config.toml
n_layer = 14
d_model = 384
n_head = 3
n_kv_head = 3
head_dim = 128
d_mlp = 1536
vocab_size = 30373
activation = "tanh_gelu"
norm = "layernorm"
norm_place = "pre"
norm_eps = 1e-05
positions = "learned"
qk_norm = false
attn_scale = 0.0884
bias = "all"
tie_embeddings = true
parallel_block = true
init = "normal"
init_std_qkv = 0.0321
init_std_o = 0.0398
init_std_up = 0.0459
init_std_down = 0.0459
optimizer = "muon_variant"
lr = 0.00771
beta1 = 0.95
weight_decay = 0.0
lr_head = 0.00405
grad_clip = 2.0
warmup_steps = 200
schedule = "wsd"
decay_fraction = 1.0
decay_shape = "linear"
final_lr_fraction = 0.0
batch_tokens = 32768
seq_len = 1024
doc_mask = true
train_tokens = 399500000
steps = 12192
dataset = "wikipedia_en"
Each number is 128 + 24 x the weight over its row's rms, rounded and kept within 0 to 255. Layers, rows and columns count from 0. Numbers have three digits each. The size before them is the row's rms in percent of the matrix's.

# layer 5 attention value, 384x384, rms 0.032, rows 301-373, columns 96-191
101:121101099126109109157122138102134091128096155139118132128168133153160117130128131133131136124159150143128070178170118086126153074148117165106123109150145064141133086111165113157102119110116129149156162095158128112128118162157158109139099140113147156124132110122128115164143124088150112153
090:131101086131157139138164171109117136161136130137151125146150117100116114136141107119168126160154149158108099118117123142142089170155134127131100104141114087123172158156095130129120127111149142156151125134134151145136125153131179125145120115076163115127106160113101134128130132124153111091
097:129111144131160109128136102130133114111123115164126156129160135112119124145112145117119112136146164125122153093188133151155114174147118139089139122120118172127103096126120138140160127119128124086132107134119107128085120143132125140145117144141115077125147133157120095103145136155075109114
103:142123160140145118117099116135095151124113142140103123146122106111122151126105114140130168108159169116137126177144089113175111124154111128127081113151116117105141122142137115123124149130101130087139122127117129137123178116149159118125188107144100079124132098079160098185099117141158116111
102:101115113075143105138118102162138131171157128132127146129137154121137129175153112166153162147152155084122124127129151112131104152116175117138110172153134116132172085082088129091119108107128145091127091106128112119136134096107126136111130114147133117151142141162167146108109131129164169120
093:144150153140104095123153155142115118110082107145125101128085128141136120113099118112113125166103143134147137102159142088169145127105130061146089115114127183113114131078159130138109106089107092123119080175165130124129122158161155132118129123103123108173130141095158104163116133144134127124
089:082178133129145086081140104149124139182118133149090113095075120151107157114097137125118144122158151145105080116146148157151122123129115115167141141098160125115138126092084134105100112138118134125134133127113105129148140085103109131089097131154147112115156131111091138118138155126144119107
094:141125175123178176135135141181144099136126128094131103119109142123119130119150158090128119098093142144106103174114112101083149152124095116115136149107067102118157115169128134106153100169102103172132117135113171112114146095090131137143098134115065155161078120137149116152127144096117130140
093:176122149148130128150166105144087082165119169099159124130122158097150126167130167109140139166141077122130122144157092101100119077110179131088126081154145153173088115125137144130141168084122127123082138110133130122092110175130086158131111108113142132151155113112156139155088124141122098169
099:170137123134156124138202125116139115112156134108121130102140132132105099141125114135127112105144098147144120108178109134130114092140103117094132095124117171158135136128119106066118080080132136129126096107125100139143085170176140102137106146155161089132134130118152137130167094170116107103
093:114097104101138160118141121103107155105136138152158143143171120113135116134143141138159128173132111148108152106117098104072100109134130107124098158158142117135104111119133149129173155094151108109115090166132101126119127166126144158152136131104146146143132147092152113152092122135120168158
097:113075121135118125109151136158119199115168088134138056157103115137122123126180104128097147136142107115092170111090169162105127095102130118098094147165172170137118102104127124189141143134099101114131155140139158145115122111121144133134156157120119164099113140135144111174146102190141137159
105:145140140114118107083111134120161174153130099122140134164144126139092133132123095129098095154148108152165134126117156152160081125131153109154126177143142142118176101124083093152108148106156179152114084119165089154121181105094106151056137107129102082085110088115150140135142145121111156135
103:087114117157103123139137096115091103171111119139151134136169144160119108087126091150127163176089136142125143139126120164117122114117154071098141121175131165142127128117106151095107130146117153125132093142099131115097091160119122162111175051155125178105132186119083146128149149116144086144
098:114093102140157181153167116097165149132134104133110144081144101139135116135044137076160092170144105144105125170135114131103133088143088108120136126116123134173136132105122127099122096103120112145069132084125128109134134116117146132154148153106145075097140164141118167094142133123178115139
095:138102067145128127136078182113175123113153144101128121148168120133139117180117099125105113130143116172112115134159112146128113151129126155108130115144142179111114141179129087135124104095173139139166143127131149107166080132146126103184156115150116136123132161135118179119157132152176100123
087:143185140189128118146130136132145148157112141127157135141099134144103142122154130116124119130155139128095124136115165142157124135186136139159093184151137111084128145094101126133105065167152103121129127170157127120118141128134144162167158083161109099175131112116169123160116148122129129089
090:154166142126099080122086113192148093102115128133085080139157132146128180156107160117112124118149093106124070130096103130100143123092133126138116112115084102110129157173168141133121134136123140162143174131161142129110143126152100164090099140131093153110129123129117133159115110119114086149
093:143127133156110084167153119172145138110140134121121139131126158130169097175161128121127113153135105134127085123172093160105125116139148159124129148110117177119115095117128155153122123138123142106166105109109107074117146143123112136123155129102127100172130121176132133147114110146114099115
092:119110130094127123108103126143185108097086130174104153120173102114110144107141130112159108140151142138120103122133160120114113138132131155130163129116117123119131163123145150125107132167108121151103188123124114139087133160106096149155154105100154139112114136100108158130102166072165102107
094:158123110099101133140123095116103133110076101093134160104159124102133126164159123132142146131115112151172161119132121135181139110128148085110117109144138110147145114113151109126100121113113140113100132077131134149088120142140129159094121120138132132126127156118149143150113102111174138107
096:102162119132075151090120158124163129131127129113135113100092130125113091109143142143120128098150110117157151112181177137132155126134101147136119145106117109102178110111123148135143111071143125148117129143142128121155160099167112093137122131135147099127149133177126112105125137133105164110
095:112140110100142109107172132135136129129135151113100098149125139133160121109119121148097145129118173123123109151123154122131132137130152097110072117144198104110175121108096146127102120108118130128110123156123139125187130078107145119087140117120133127166156149111147147142090100118108137079
091:162097111158140104130172088154141176105176100111082194113131136102140086127121170139149152137124088169166116116143118117127132115104060112175166129114092160127076143162131157148140144164158111102159133186160141103091111116134098129128150095145118095143131143131132136178116107160116118149
109:118114116148100126113107135153165129121156106151110110172201137122106149118148109144146112096123157109115121124133105145113141098142127189101130151145100105151150152150111106171130140088143161120128100166103122073121126162172101106148168110081156159065138143117098113154081146155151146147
098:127114129114108088120141102122099165154149114172132094158109111104142151128127130080134151118099091144085118112132138096118103149126140095112151111141147109150075135130124124133123126138107140120087128117138155170088114107152124118141144141097121144123170106111144164139128090143174116141
087:084084104132127179179090124127152151132154121143151099095078110076200138125129148115140155116142168095105130131123132131128136128131132117108107131108169137111134138123104119101116173154127129101135153123109132105128165123099147134139108133098151147087150165112127150095136119125123158169
099:095081080120138096114130124132136172130136132137153114090148132117150113120117148114108124143087101130140118100133159123153106084125111177149174152120125174152104175140119145133094119139161151141144118155109156090122174113091117144094136144160111108114123122121094157124186101148123153181
097:126144126105142175155119143127124158103130125114145153147084122139129130118145125119158147108140138119134093114153155152069115125127093153097136145117117147111143103158152114149128154145134143146147134147132114106126118145137186104145119155148144176128099131146137120147166104107135118114
105:175131104159153099096100143076156084113137133147157113126164144111115090133148116136152100205131130127202190115158120111127153157119126138107107134097104116125152108167155164137138105109120153132108143162108142117125090125127124135126104153128152124126134185124097165097109149124126133089
102:125142107149107104131144114130156124166154125120134146101151128116100141131121130117101146173109132148120141149127192133095089131087144166127098152156137135131156098103089163126117132126138100138089155156092103091125140101139094148121155128112200172151147127126081113126089120136113145108
099:135104127121132148088131115109134116164141132140168168140110116119087167049145104132116158128138095152117166128120137147115135120119168089133104112109157111150130091132123185141198149132158133161128111139125120140151169130164122151143157125103115109109106161134135116135152174109135155175
097:137159167126079143134142105116169131161174114127145118119153140147101097130135103159136097147095146120176120168124150107138130138132110133142128119111138136122143062104107152151131144102157119149110103103121124150139113101091140139083107135153147120130102130117150150114149141115176117144
097:128134170100121160207121109120140136157126143118121134132124115128115157147103147131112184088103117113087129113156149162164157101148138089122118106111120102123098127140135107077114110140136103087121101095137105148126138144131133138139105113170101118159153161117127135111139107130126112161
096:114168161132118110137122156136136121169111111126109131091120106114095124110100173100105129123146080074207157154176131074135118097117105124140112124138146139116117158108106119100083090124084164130154169102147167122172149134161153118143114104185147120119118147130132142105153149116147159096
089:113141112174164176158119128086137144122130161149144097158148093096151115126150131139108120158156158119098101121105127157152117099129095123103123091149135158160096101108124124141121155105095136134130141158056117099126128164115134133122166133082146084123136146124124149137145146102121146173
094:142114133157145134078115153138119105095136159150162143141124135127111134146102150135130131137094163168101123095133135127144152083131151153149109113121085126132111118117128109135132120080115093119129066104121117167116149140135149116126134124136142126161147162119115121116115131150125127115
099:114116143128132094165129110131088131153095111123122145134118141147122167107093133145162111116119123115097159137113118101154110108113135125107124131109129134112097168132132128130150142131150122094115144135134101069144176082125138158139140115141133161135141148153079129122084118121101137147
093:149092107119170083131122116138129133074129194119092162102139173142132148149171120155119154122120098128096146075116109159150164117102149105123158104128122107122176098156143104131141127143134119099099121090118144149142130136156152148118120132118129099143122149118159182128108149167118151169
099:137170124153109135071130110113152070095084093159122111118127163133134133081147119112115093161107143098119130096124137101115103107092132118102109122138139128139120129117145133128128139114142149155129111148114123172103136110157132185115111095122130126119112121156114161140130120128113140121
102:078093150121085147103100137080129152128122145108125132134149109136140121160146161144180126147150141118078095116121121161134123139151144153137123138149158125127170121133171142157143161095149151119136094093140130185137135114178141136085112176105116090140120121144149118123130164090149136136
095:106121161136147151124110112118121110139119077099120113145100079135122100071140180147153151083137125137153141201140113154103138087108097121164154114104131140151101084109111142130135142140072143130110115142169157183119172131085120077140134158158156162109102154122136145118119117119158089127
099:130099112080113140099149119148121090134108133156106145155153135132130125112110155123152166163075119130159153144143181085129156150089106136105135126117074104131090168143133129077168117114141103120136155140097099133135148201123125145170101090087116123161145175186120139114135113139132140160
101:141114113132146108108108112083104109142107142134123118082102137150172122113127101145119154141156151104142105128122127130157139122085078062128158078107145120127127166067166158121122181161124122077162134115100137174125111161144201121115129137077103097131126158132105124134159124097124172137
096:127099118129175181112151135128130104130105157084130115166101127125126116078120140122132108112139077116095122097115117119146144144125105129126095151096118125162155162133146111082130114154108112104122112121107127122128147115171112142135116123096094123127101154135126153145149180115106185168
096:144129105132159129119142150123145083096141110099120157143149144130157111115150160124141134176130146132109144147110125140117123126131144112143102113164118137161171172164177098110137149138142165142089107140153120132093166135080114084137096108086163129098149105131113151155117165144152125071
091:120114138076106151134148154156137099174113162184138100123103172136147146104110163150132141112146111103159141134138137129119087104131111148085148126140143112118091099136107130181107139129097174133080161155149108123067101112170086116138141110138140119112125120155150116122141092123134092106
093:132091117167135131113151104126118083104114161148093135113114114154110121107079127112109129130149153130111139124141078182118127137138115141102111114165117179150119115096191115139083104119164099105132124144122140128122142159139175127114158098130119140119133092094140135135171146133126156152
098:114131136135112127153122124121151089124128128103153154092155126095141140086139115136134134102094121146125148106165163083144107102113123128165128157149137135149157116124140118151138103091117139133161140117126105124126143128174107129132114109109152098101143165142098126090143134103146136167
100:141130115149094079112097148132129116095160113139143098157122100158089117148159127104105132125172106106137158081110177114145150143168152100180118123097103150105133136182151132106150188108162148129148107160101089136082098154137123105148112126082141094119135129087137120119115123123127137150
098:121101155125091117145117103117110156141168140102137088114080134116104102112075145111146135111143137134124159168133092116068108118101167102123108112194160126106112069133109166128123171145127131078165164170151125071106117178145141138144132138147119163153161154152131070112121130104102166077
096:138163143137104151167149135054138176122147181134146158153094178139140132135085120099127115126071090144163139094137123145144129108114073126104122105143144161152147106104133120095134165089107147124128136114136093124175106150111131174153116137162123135156147110119158089122144110116099157117
097:111133121180127104102126109097127116102124081116129136124132134127139161131118116112111123070163110157061107092125173153138121126132139178151169139156121117144128101131130134145128139134122175143150142123142122142091174153111111107136152164115098117130149124129114123143111127146145142130
105:126118106115127067146153143135166150103147090095104127141143176149132096079102143112110133071123115108136110126160168128143119097127128169143176145095118162145119149152132147082138104142125132126164109143091108136122132164101093137138113155127135183094115094146076109122144159129151102128
096:113116139120165137116131100126092139164098103135095155099106078116134126137091185108134161120133106185072103155143119129154160124132123080168140136127121109140114132109147125127125137107141105119144147081122135148117122094125077119100122132147109108090163074125131134174153150101093106151
095:118124151153120152103114121133143140136166096136096135126127087116136163068151134170111130099144112144122132106154151124103135133159144099103109133113147109137120112113100151114114100116126090125127118158131115141108141160131123128152118139136073122091153133146115088156129136144089088137
092:172141153116103100148127152157085123176124150130121105103117124128115151120116110126113150105138101084102089146161142170147135103098157086101126094120150138101125095157154142108103122111138158081166109103136112120154124152177144068088131109122118114107138125172129112127118111104139138130
085:130079083155094094067125103129137135109135153115129203151153099094126134088122110116132080092116115159146165130118126148174120120126075131152166113153104114135138089109135081114141111128105096134126133136179135146149158188122089115150147102132140133126091162062123110151108119122128155120
094:089137108091142071107118138111126169128152125125109066106118119169154105121109119137133118120130140092152125165138119150141126113104153115136146087158147146089147136085155157128117130164087123121144107122120134137157122095089119178092151148135092167179082148124096143164151130149124121129
102:137158148074097134125134125109130137126154130156149106129128143159140192104126090141103125139127123162102142131110137117094124158099158125096101099125139129100137136149119143142122120169146124100120122114160111087119123129158099142149115127081096160133139142135138148105119146114132145141
099:121154128142137140171145177152133135155157123143148138123097135131165108121154070099099132185141127102125148131109082156106121140096114079114108078125121155092130126115129143098133106150119127145109089124153161095153104099113135160130123133154144159135120114139187103107136162118118159123
099:154126152146120127135170129146123126102120122145110148124079115159152128140130074087128120113148181139094173117144136180144170128117156124082121103110168123157108146141142163138112111145146143153153091132140168164137102127153113140100169136110103123099120138124168131141139109105107118131
102:089157095132115151108096133129165081155112122140176115116128119103110109141130146132092136139177153107164186139095123149146139113081116151176133167110076145104141129115104114101145106137144110124135148122128140130163113106113116150120180146129140117131091133159087132125165120158152133108
103:146117148082114147111139111115163147157150121150121167153120114129132103128132124162149129127131142114105122110106136163076110131150090157107176130145115101151134098167143180158151135128178160115131120130159143134104150157134112131134148086138079157164142093139107119115136104092130087097
100:131122103083144109135126124168104162146134119154128146110145105166124162139103120104142127138109124143101120133138095153128143142113147098098132120169095156110131117147081085146134079096084136103175081075177112132139094120168113115143156089156138112116106152114131095175112143153146128120
098:144114099116121123140122129092155102141117141085161125111148139177105093126094101163073109121160126169127115122127096106124118177088112107151125128154130127114142164097109118140105133125183110175146140110116108132135121125087164149115143107072151166163144151142172134129121152159119140148
108:114117111128145150106074113128173110110175101115134137160134134077112119093152140131126147127160123146140163102120128143109114123139119130115140129137116104142124180135182122101137103108108129178130123139119121117130164133133119134145126145126180175106098162077092130116151155121157164109
093:157096163113137132113203115168111138116122128136080128158156115093118161071116142121109146115089153079144110129089109166146102132179115121131139098183131109128153099134179086159118134141157112151082128167132079090140149073177118134108151111119151098115126124130154142169164152127136102153
096:113155130163149128120075101102139143106116096108117184124155161153140124145131135099158125175154161089116109126114156128133158110138137108139121150133121114124160111098135119072116093162158149142128078158107128108140165126121122131107156122135145170154131096124145145128115137139100146094
085:103104129204135128167125141093163126117136156104095097133154119121129103100086113126110099092149113110137132141126095112114133137151149100167121120126122171139160151108141105121086103163124138122103122093116156129171131104143154120121149127140103167149107124130093129123136142098161136133
107:106133126136120150117107095138115140141147125123133162128113152131088161117140147165132145127103101135143189089154126128140131117114139118163112134088108106109137086099131140107187108124151138153141124158123113101136148104094074145104110159183136135089127117167165140097162130159123163132
093:127138147143108127116113141079126117151131108113126126129155130130116141134146135112112096100164094163129126168087124113140156124163164098117145115196137129153139145116105107073074090082103144144113126107133136180127161152143105131142108126102127141128106097142178121170125118141161111114
098:140099113135178105113083104123131151106154138126130154123177123129109129176125135179138155134117113150111155075099136154157144124123166145132161094141140142193143127111106125136112082134142134133154150111086155128165110118129124167089105112190131122119110137093139131132125137136137123153
# layer 5 attention output (transposed), 384x384, rms 0.0398, rows 301-372, columns 96-191
093:163150141108085110144132119111111155144190090108137168153123141110102106137116160164116149139132094112138149134088125147149112160173116145148105103125134173102140105119091155118186134140153130094119106147120131141175143076102104108135142140112147153132136165145099164126159132110160132139
085:108129127130138103104085072158161103087145157128105121086097146143118113154089132127116100093139113114131142129090138093107126142090173128115142135107185122119116118173116133114126100106114128109134178142110109152141104134122128160090169160148103130129148127142139159128165136102120140177
089:119152154098126169147145144148145104125083143146102125113165131135145118130134095104122146140117111132128139135094104163127152087146111095117126116145128090137102122135139114116115113140147122132141097080121125115136139124153110128115145108181101146153098161089123056142119092130154141131
098:145149109106166144113154156144130107121098107134132101112143181121146106091179093130149129120150086153102127095107157173083154123161179139152126104112166092136140094122127139135139106113159144124123133146143126118089077160123106097066122133133191161147127135099103142121145152103141161161
094:124143118166128158146133163125144089137084077117150109119110135100115074119096147112117145105152100125116117139192117156112135145126068137132171094057124090090115119158185138158107149132120112143119163144091146078097138170149105149124143113118125126119095140154118161126145133087103140123
089:108167094124112105141094120156161146135132149137146121129141152152115135153159115096144130119134142152114096152120114173123149133186145107093154100152189121155133086120147082117117136126117138123175142084118106161119097128085098148083133101170120121099150106115117102109178126093137117138
083:116101145099143115191151167135131103111088117119137129150126157174163090164173096163081148124141098119131142104136130134104119124119173129062092107123109158078137140143176128162143140125166156069118130081147114124117116158098156126130152119106112159131110169152128100143084124113154123173
088:156144099126120117174104142122114182134168092156113155125106118134119131119123123115092107108133165123178152094171134099135134140131148141132121161159126151117122152094129133121107128144101169101117131148151080126159133169129162144127154124103137129087130183158079114134102110136172142092
086:105147115112133131137101120151189163112107104121124183097135079124135123109113118099127119131122156115115102111104098153152114074162133111138123100137157109179140106081112118112123124126118113114141104105189109151112167113099142075100130142152123162154143120137121077152152131128115121104
092:060160138139114157098112107147145118150113139127148121197156159106181154114133163084116093102103114101120091163131126147138097150148138146110061167137129116118138114151144094146147154154161115159118124148161140138123161076107102109087129087172068152163125126109134058159088123104100084182
085:163141126149099106106163103107111062162077155113117137143141111104061173121103157132155106089096110142156122142108178144160135095103119145113164129115173105195141132139142102116103124124132119159125127158158148143137139114119131135079121110194139109111141089111105166107131148106130170119
087:116182136095123119115131112132150126169076138148103161138152122082068147133134139118139104132137107126137108168160128144114155133116139120161185132131095114147131119102131137097139149130154123152164144132127155064098140136137121149098128125120144114122108116102127127133134151117106106133
094:102107141115109148159125137115107083131112161140114092099090172117165099114160106119180116111124123118094132088151105154111170138100078156112139103122130098163122118119157149102125099138120080100142105153119166072119106170167135124177108146148092115131182124128104138128113101126158148121
098:170099156152154093099123133156177132129162150113094103157110166102152149127164143132148102146152102081135149146135074110162117134090127118136144105129127096132116121122137155098127145076154136094136127078124101080089147110115090100122108164130115129113167051123167161141105115146147105138
093:173148153134131083132131137149129095127100108145155114098149140133114138137157139120076121116130157130183132161094151127153131101126166112106112126141140104065118101110132115118131166092113151143128117155137095130115107130123116115131121156177141100168136069155163084148125129171097146149
094:124114138133123142081161085101086131170094106110121136158162109101174157092173141162161146154133076063094117133082139112107075119123132149123089144134171103134146125133119134122153104157142098137090089134140134126123157126138136147133130145126089140133132104069119071139124177122104115150
077:076103130111121138118134124132109127142147118158077066103118168113117122153129110130163081106117108149125151121151106136107122141095113129100156117110114113149171099102144081110112172130107122149144160137134145145126126113159121122142082168121144084087137131119109093148142113130143132181
088:143109136103125124136110163114121157171135130100154214144088102129157098102188128134117167164139124107120149098127157136162099140148106135118075119128158123178158112089112123122137080115150123079134105121153153137125112136142129091129124136092151152165124135157056124154150125155149172127
090:140154129148125162135148130091160135126131133168166148143123105132096163105114136112151107107091172132108134120107130107138131143123135083142119119157161073132115163131134129117131095138110133163163118172158151172157124102147131116152141133188089123109161103086126109101138152099136089125
087:137098154147121121168152119087101162138159103151119065140049149134136102122117083133084155162136104147151133086105113094137120153138116141140091123129183111121115106145130154115173113100123160103170117107118126146141132147176164177120105150100145143104113149134141133110157093152121146118
090:139142121122175134109118144147140083131101171118114118143115105097142096122088108094123123140142164130094123147145125147078120149152114155129096103112163100129104092142097105118101152129144113142126095147117156122123149145143131139115102109106137118144117088137131163091119136135097135145
089:099132097140130113154113133170117118093140140124135110144156133113141129153104118102128135148136155151122130156133123126078141149150105134123136119127115134115094117110123080144131151162093087145128129123144102074112075104150141145126108123107113123135152140137145130143118137085122117146
091:132125138132141117128075148125102122149114134145130118146118132134140110158126124116114148135176120096114128138105101114117106161131109106131135120119120139131154130174140116094142112177154103089114138107158145126085134166104127116123136128143151162065116167146113165138115139093132162163
082:146131141124152114119119113120141109166091099155132084171139097136085159129134103100121109128114170125103116204161146107123099139106171101114135137153141089127134168101124131146107113111134124184101127123110112157161139119148123123131156175124109148138174153091150115106150146116121143110
106:140108146145158124130137125111130127141109152110123096099090151114170115148125155132167147195162086147117133129090144091149097110099092121114101107127158142118112098119150168129125127115144161146144127089152152174147143104141152135139117167147110127172120086091159169138148108124119104129
089:113135176099147143131097117126146106131093159080139170155156133177121152092156127120114079134114130133138123138138140170110208140129154198159116118129063094143160120138140149130150105114135091117129159169116122092146116168126128131105130101105123136141099140133108089126132138142108117141
085:173176152125103115134127118133146141102107104150085151183160150124080093143140102153105133093142136136142138135160132132129120098121123134131185108113155082149120098119190170159154141112143159133108132115131107108110151133164120157088133121114097124144083131093143125137131151140105181098
091:114090139146131165136095099086109127156114105116108144177079112158136172131158122115143124090124069154146114125162101121147144119094128178125127116106112114150128138133134149158145124114150120134105086154170153118129133117183134103174138114097128139106152127107108114132120142148126118123
097:159128113157113122102139077136064129131191065152139132124115124121120158089143145146117073114129152117112136093117117135140125154126125141187131130129105122105156147132140140132125130167113141125113130117118157102158124124131097114159171113103134119125141159140111152103142127126097124108
098:133114134132101115106101099146112173081118153131125142083134097140143161136109103139160120132098167162088153120103124083123090187100148111122110137123152116132082117146118138110129129135108108119171106073151121143135118093144143109127126114163109088135184083116149099122122150151141124164
096:146130136132141109115121138110142114109108121137116124122163144156119085099118105129133091142148137102129157102146099115127147150091092068092187142158091111164124136121159141132161133106091103133163124087148096107149159151127121145100134157147079125079128127154169081166171104134129103146
092:128097133131096103157140138159126126123140162135064120103104165134088089176122155087136101111100146142167105120142154127136173170100114127111165124126082120168133124109145137137101154145108120120139136150091151106135141124073083153111112140136144108105138151113140160130094126165148125137
091:102128107167118111137105133147098138164127127112140072088094149143173107133101159099154141132164129108132151091127085105132139108140108115094134092146152125102106156138138113131125133158109130120130182128141146108093138131123086131182174116142096116153159091158150116117129117127087151148
091:147108111124135086122180152160138136116148138126142135102106174158164121146122105097122082151118140101164134152149111135113145107135099137097149109123129130113126080138148087190147132103113143145070102110105106130114112118150082112141121164103149142153142083156172089177118157145140143139
092:082124126109091176153126137107101129121151133127152130136147127123122094157152078137138162083143126123122105155169176178128098129143158184091101136123126134125101108158150171163186182149159112102146121140108099135106117124100122131103102121102071120130097142142126115133133128112139103113
083:165154104109103125088190118113129162129171150124094166082120117105107119122121120099153132135141080144157132123103099135107096119115133122160130144112149101105151098174143095087128104179157132112170117075192146170123141113118087151128106136211099146137101113119171118131134111137132156131
083:116115108105115122129128132118140122121121128117132121094161135171146136114130108157120113153101084182144137115100124152126121127139129129112143128137132143150142139100124074133146160116126125146143154146168101114128117094119102105150098145123171116106132087124144084158110130115139082174
100:155083150128110124113118114123154114091177146147147128115107156153130115084173101133117102090127177139150095129157155145146125149123133159130155117135098120150119072139143120159168119111142147141150112143120108171139122122094121089126129183124178086129129093099151103153163155107155115084
085:115149142108099167128135103129117127141138085160137119149120119151130119137099111091117162134100107125141130137169091122138129169106107111136128158125112129110123145089167154147095111116116067124170100195093117118082146116124103103136163117134103149075115175105139101132104127103148135089
093:107099145122120121136106134116125122167165220130132156138141133108154112149185114134125122140134153151125126106101126125117164204113142122090127137120129118144126110132113139096108119110133119070146165098145110104191119110113126075102124130123100153153144158111112129143127145154126102127
092:170130153127149126123140122104111091141136114154167153121117122130146104102101134153107143153154088114151182122134150119124115142102100131200149098132121094121124132091119162118071105160110095124148143157082132088149104165107125115156126117111155136123106110103118165123119168152120133123
092:148145112137089118128140133109121133124147124150136135153129148113103138134166167125091130135181129125153127115126165137113118138133158148088109120157123111096133134136130145145182137177148115130094151110121118079133090133173115133099124114139122117127113110141151156112133159161102182145
094:149094119145133125148107145073144201117124131120148109112085112166120116133158075097087110079134140148142100119132115101113144136159154149133115157121139155155101061118126121142169140151146135128138140100113172151104108088123121129101129144177128104113129115082172125111137143140120141096
095:102141133144133147127119131149161138144128138131134143136102106103101108173113128145083142121111086148166151108131107151095092147112182130135133135136147170095108081187141139125125125113124119158153142121123119129125146147083084168078117102092132133109105149112216115110137138126126162132
090:132139129130136120144138138136162156144099158144122117107129125154128151138173085118125141095120104128194112172166149143146116162104187140145135134084126161140132089128135170172113139135171140145126126137083124091150114154119147113062145126187148126121108117087122124156085124146146134110
090:129129151129140142085097111092133143136129119188122078163139117110158116117142140103105164125132117146122113121089099126135082131109151127174077103124163129120115098093110142097107121100118096110156146109180128170149111110169122143132138166170136117158098164124137123129138075130115120137
089:114201146164128162126104117154188148093104150122133177150137096106092115148110091117160112121123170111074171157109127153081157108148171127136100130149151116147109140092143151108122149103120111133146135059152126112137151141096175098111110112129094131141117151106133116137131112150143134125
085:116142153112107133150102106127162160144152136136149080159159173148120129137167117144151140109147040159114121107112177119157091123108118101142165142108193151116144080119107168114149130193132142113159099096133130146166115097111065110118145130156144110118126122124128094132088113136131087129
091:116107140153143155106125140073107166119158118134140117179123152164158138116133132149161129167133107107144146112121079121115148127147105150073137129126118133099164085113171180134121183132111134151147105121156136113148140098084129114133088101142081135110119098080163143174110092152130127107
098:122141125108142124105124138148135136141096141130112189147132210094137147108110124106161077150113171130087135130154127129155160146089117122096113127112112129173119092077130134137103111107068099111115184099153166106156177142151134162140132139125125157156160137153124175149098133133101097117
095:176208134111128087105141153182139101116080116109118163162129140122073171110149136129136150130168156128104108081128154156142114123162140091119148118114109140120112143089112127137139117168091122155128161104172134162119109101119135129116135147130138104152133124158154158120131114144100136134
085:144114095143129120099135129143068124139145121161132120107133080145133150107115113160139117138124131102140117126092112143132109104146170111145099122123101139181126157115153085105135126220155151154132083161121190166111146103132118111177106140143130141123107138106127083121112130142111099134
087:167108155097163157144138148127137125133148133148132141149134147112104098119118163171125140140112121138114111121123110114098165093142105097156131114117104153124141132088125129098101138116101088141135146141157124123173121106154128129126113143112117159146120127130144148149152123151132081136
098:120145139124139155121120125093098141141101129147196113153077110143140186146143128134122127161085124156131157130143147096104132135106152149091120132150137144114109110134127155157143150125100137188104128119161137132169168080147116115132159141092134089117139124108167140160118098139105121163
086:140165136151126139146125160139162132112109146124123134143163141113119122122175102111095105113136106117128139126116116138121134102152121151129128107149128137136118106103132169145119099133142136103109106129138114108119112181148123093106111110156106157176129167152150103147079122129189122146
085:165139113118128137132161154168126146149104183149121114171158180127172093165115149074139109144112136127131134185115114127141133119158097134088130107165117139114105108081136104105114146104096149137133121111157119154117129114105139160130111145124136130144102201138105115119105097154145150128
085:097161129123114128131152121101180162123102167075134135147144114119128126119146143123143122110143178074132103144137134124122108162152118136143143121144110113131129123142093151166164122115127111137086152095127126095159132118064103112069142147152085111167129111131136131126126112127153115147
078:149143099137141135148127154120106145131130133144114021122103162148130115131145134178126142169126120154122123117102140096106109102119132159138096142132134156110143113125136142131160168127135151119159127144112130112100123105139147136101135149088122153149123113098176113123116154130128123121
087:163155156157119143191125135168113145117085117140110148111105153133114163182118130115112172100129125103097127109133134103143114149133131096059140143133146158092121126148097157157138109110126162122140128119136118099116179133149131132117143132108126112061152123156153120108132143123124125141
095:163119146134079118116093124169148139113110156092094144134149119113135125109130135112119141135132206071099117134160121104132142172153120114116131159132101114141101084104113150134134125090122135156150136136100121139148167124108115117108131154087174110158079117118117103137106097142137098098
098:131163154150114146155106119165153147116166141112074103121155164124112119149127169122138122110120120086174115181133142128167131093147130113128150127133132108132152134119149102132108167128116131114137119145105112109091132154091149139129122123122121100108122174104067095145084100095143120105
093:121114119134164113161093141150144131164101165117111118138155137140140121149116145134109109166088117111160123135110107073111119156115141075156128130122115115116128133139137126091126146162130120129117111111070109119098144150115119090111143117116122148173146160153110121107120174126121103141
093:142119156132151148162154121089097115073126101122133164132129128125107103149122147144140111118073136157097121121168144091110112154107151142105116129152140137135140114136149118150136153109118131115142107113152114124115122120125138164142060160151100086116162089149220097115138155086114107130
102:117137129158115114135121099124112107125127112134133097115085144100126153082140153113098115140117135160137171118133124144170154167117112114150141119127159094142124158102086137138108078131085147135123138137120142111121080123173122119147100141112152124136109093096121113156133181193113135161
089:152139121135111110138125117131169111112100111094128136111180136115116150103164109117133099119106122105130144157144121126155151097160131145171142145123148092113117103092164138138140143099124108132112155157106117086158150090119085103118146124140110143134135091107143157102108115147201081163
090:147117150109139142127108114123119134118159132130132155132169125116108117105119158158186116152114112076135131137147131117143100121125132129117138166143129146119129099108131064101145131121113099109142168138098171131145177091103115134156086152173097097088135141149102123123137085095140127116
102:183095118146123096146138153105060146153151121142109114090128171156128134102144126144119120125123117147151137148127156101171145104102095184154135106122135150100117119130137118140139180151109142098116122143120121112101137114118120127143104138073128094149158070134116170124117131133110119151
087:107176075104097131176091107120151131125147156124150108091134161132168103154112104092154116138184130172079138155158144109085159100108115134139141131166167125121141110123089149093101138074137171097148149086117128132121103147068128103137158152106144126129135122143088161102106080112149151118
090:163089160150117112139121162123078078186159114136160059093126130118154102134128129185090121143114110137172121112111082079132104180080080130142156118104104117098125138162133142134080154127103080118136151132128109135123105162129121105145151143120131103106114138179089150116146137127159113151
077:126129153083155154113108141145064099169158090110155068170117157136141140084148097139134133149146116090114113129124177124130134148135146121109103162117151117111117076169104105125153140118122118108130120131144108122098131132137149172142101141148144117104111129111141173149114062142131103088
098:137118123141135125140152153147130150100139137126094133098092121141135108158126134098139128109128173130129080122147136116128129129093106129137132106157054114154136204136155136164083153176117136153122095133149132161129093121122142107182141086140111122152171082170133132142095135106137126100
089:115140116090129124144148124135149137142161112124128130114116137119128115137173171147114120126109153108128113146144116146136112114119113161140083126109093152090161087078115109141140137123137111133142156182136134078147123133085156120114117118148107115151140131130120131112084112095154130146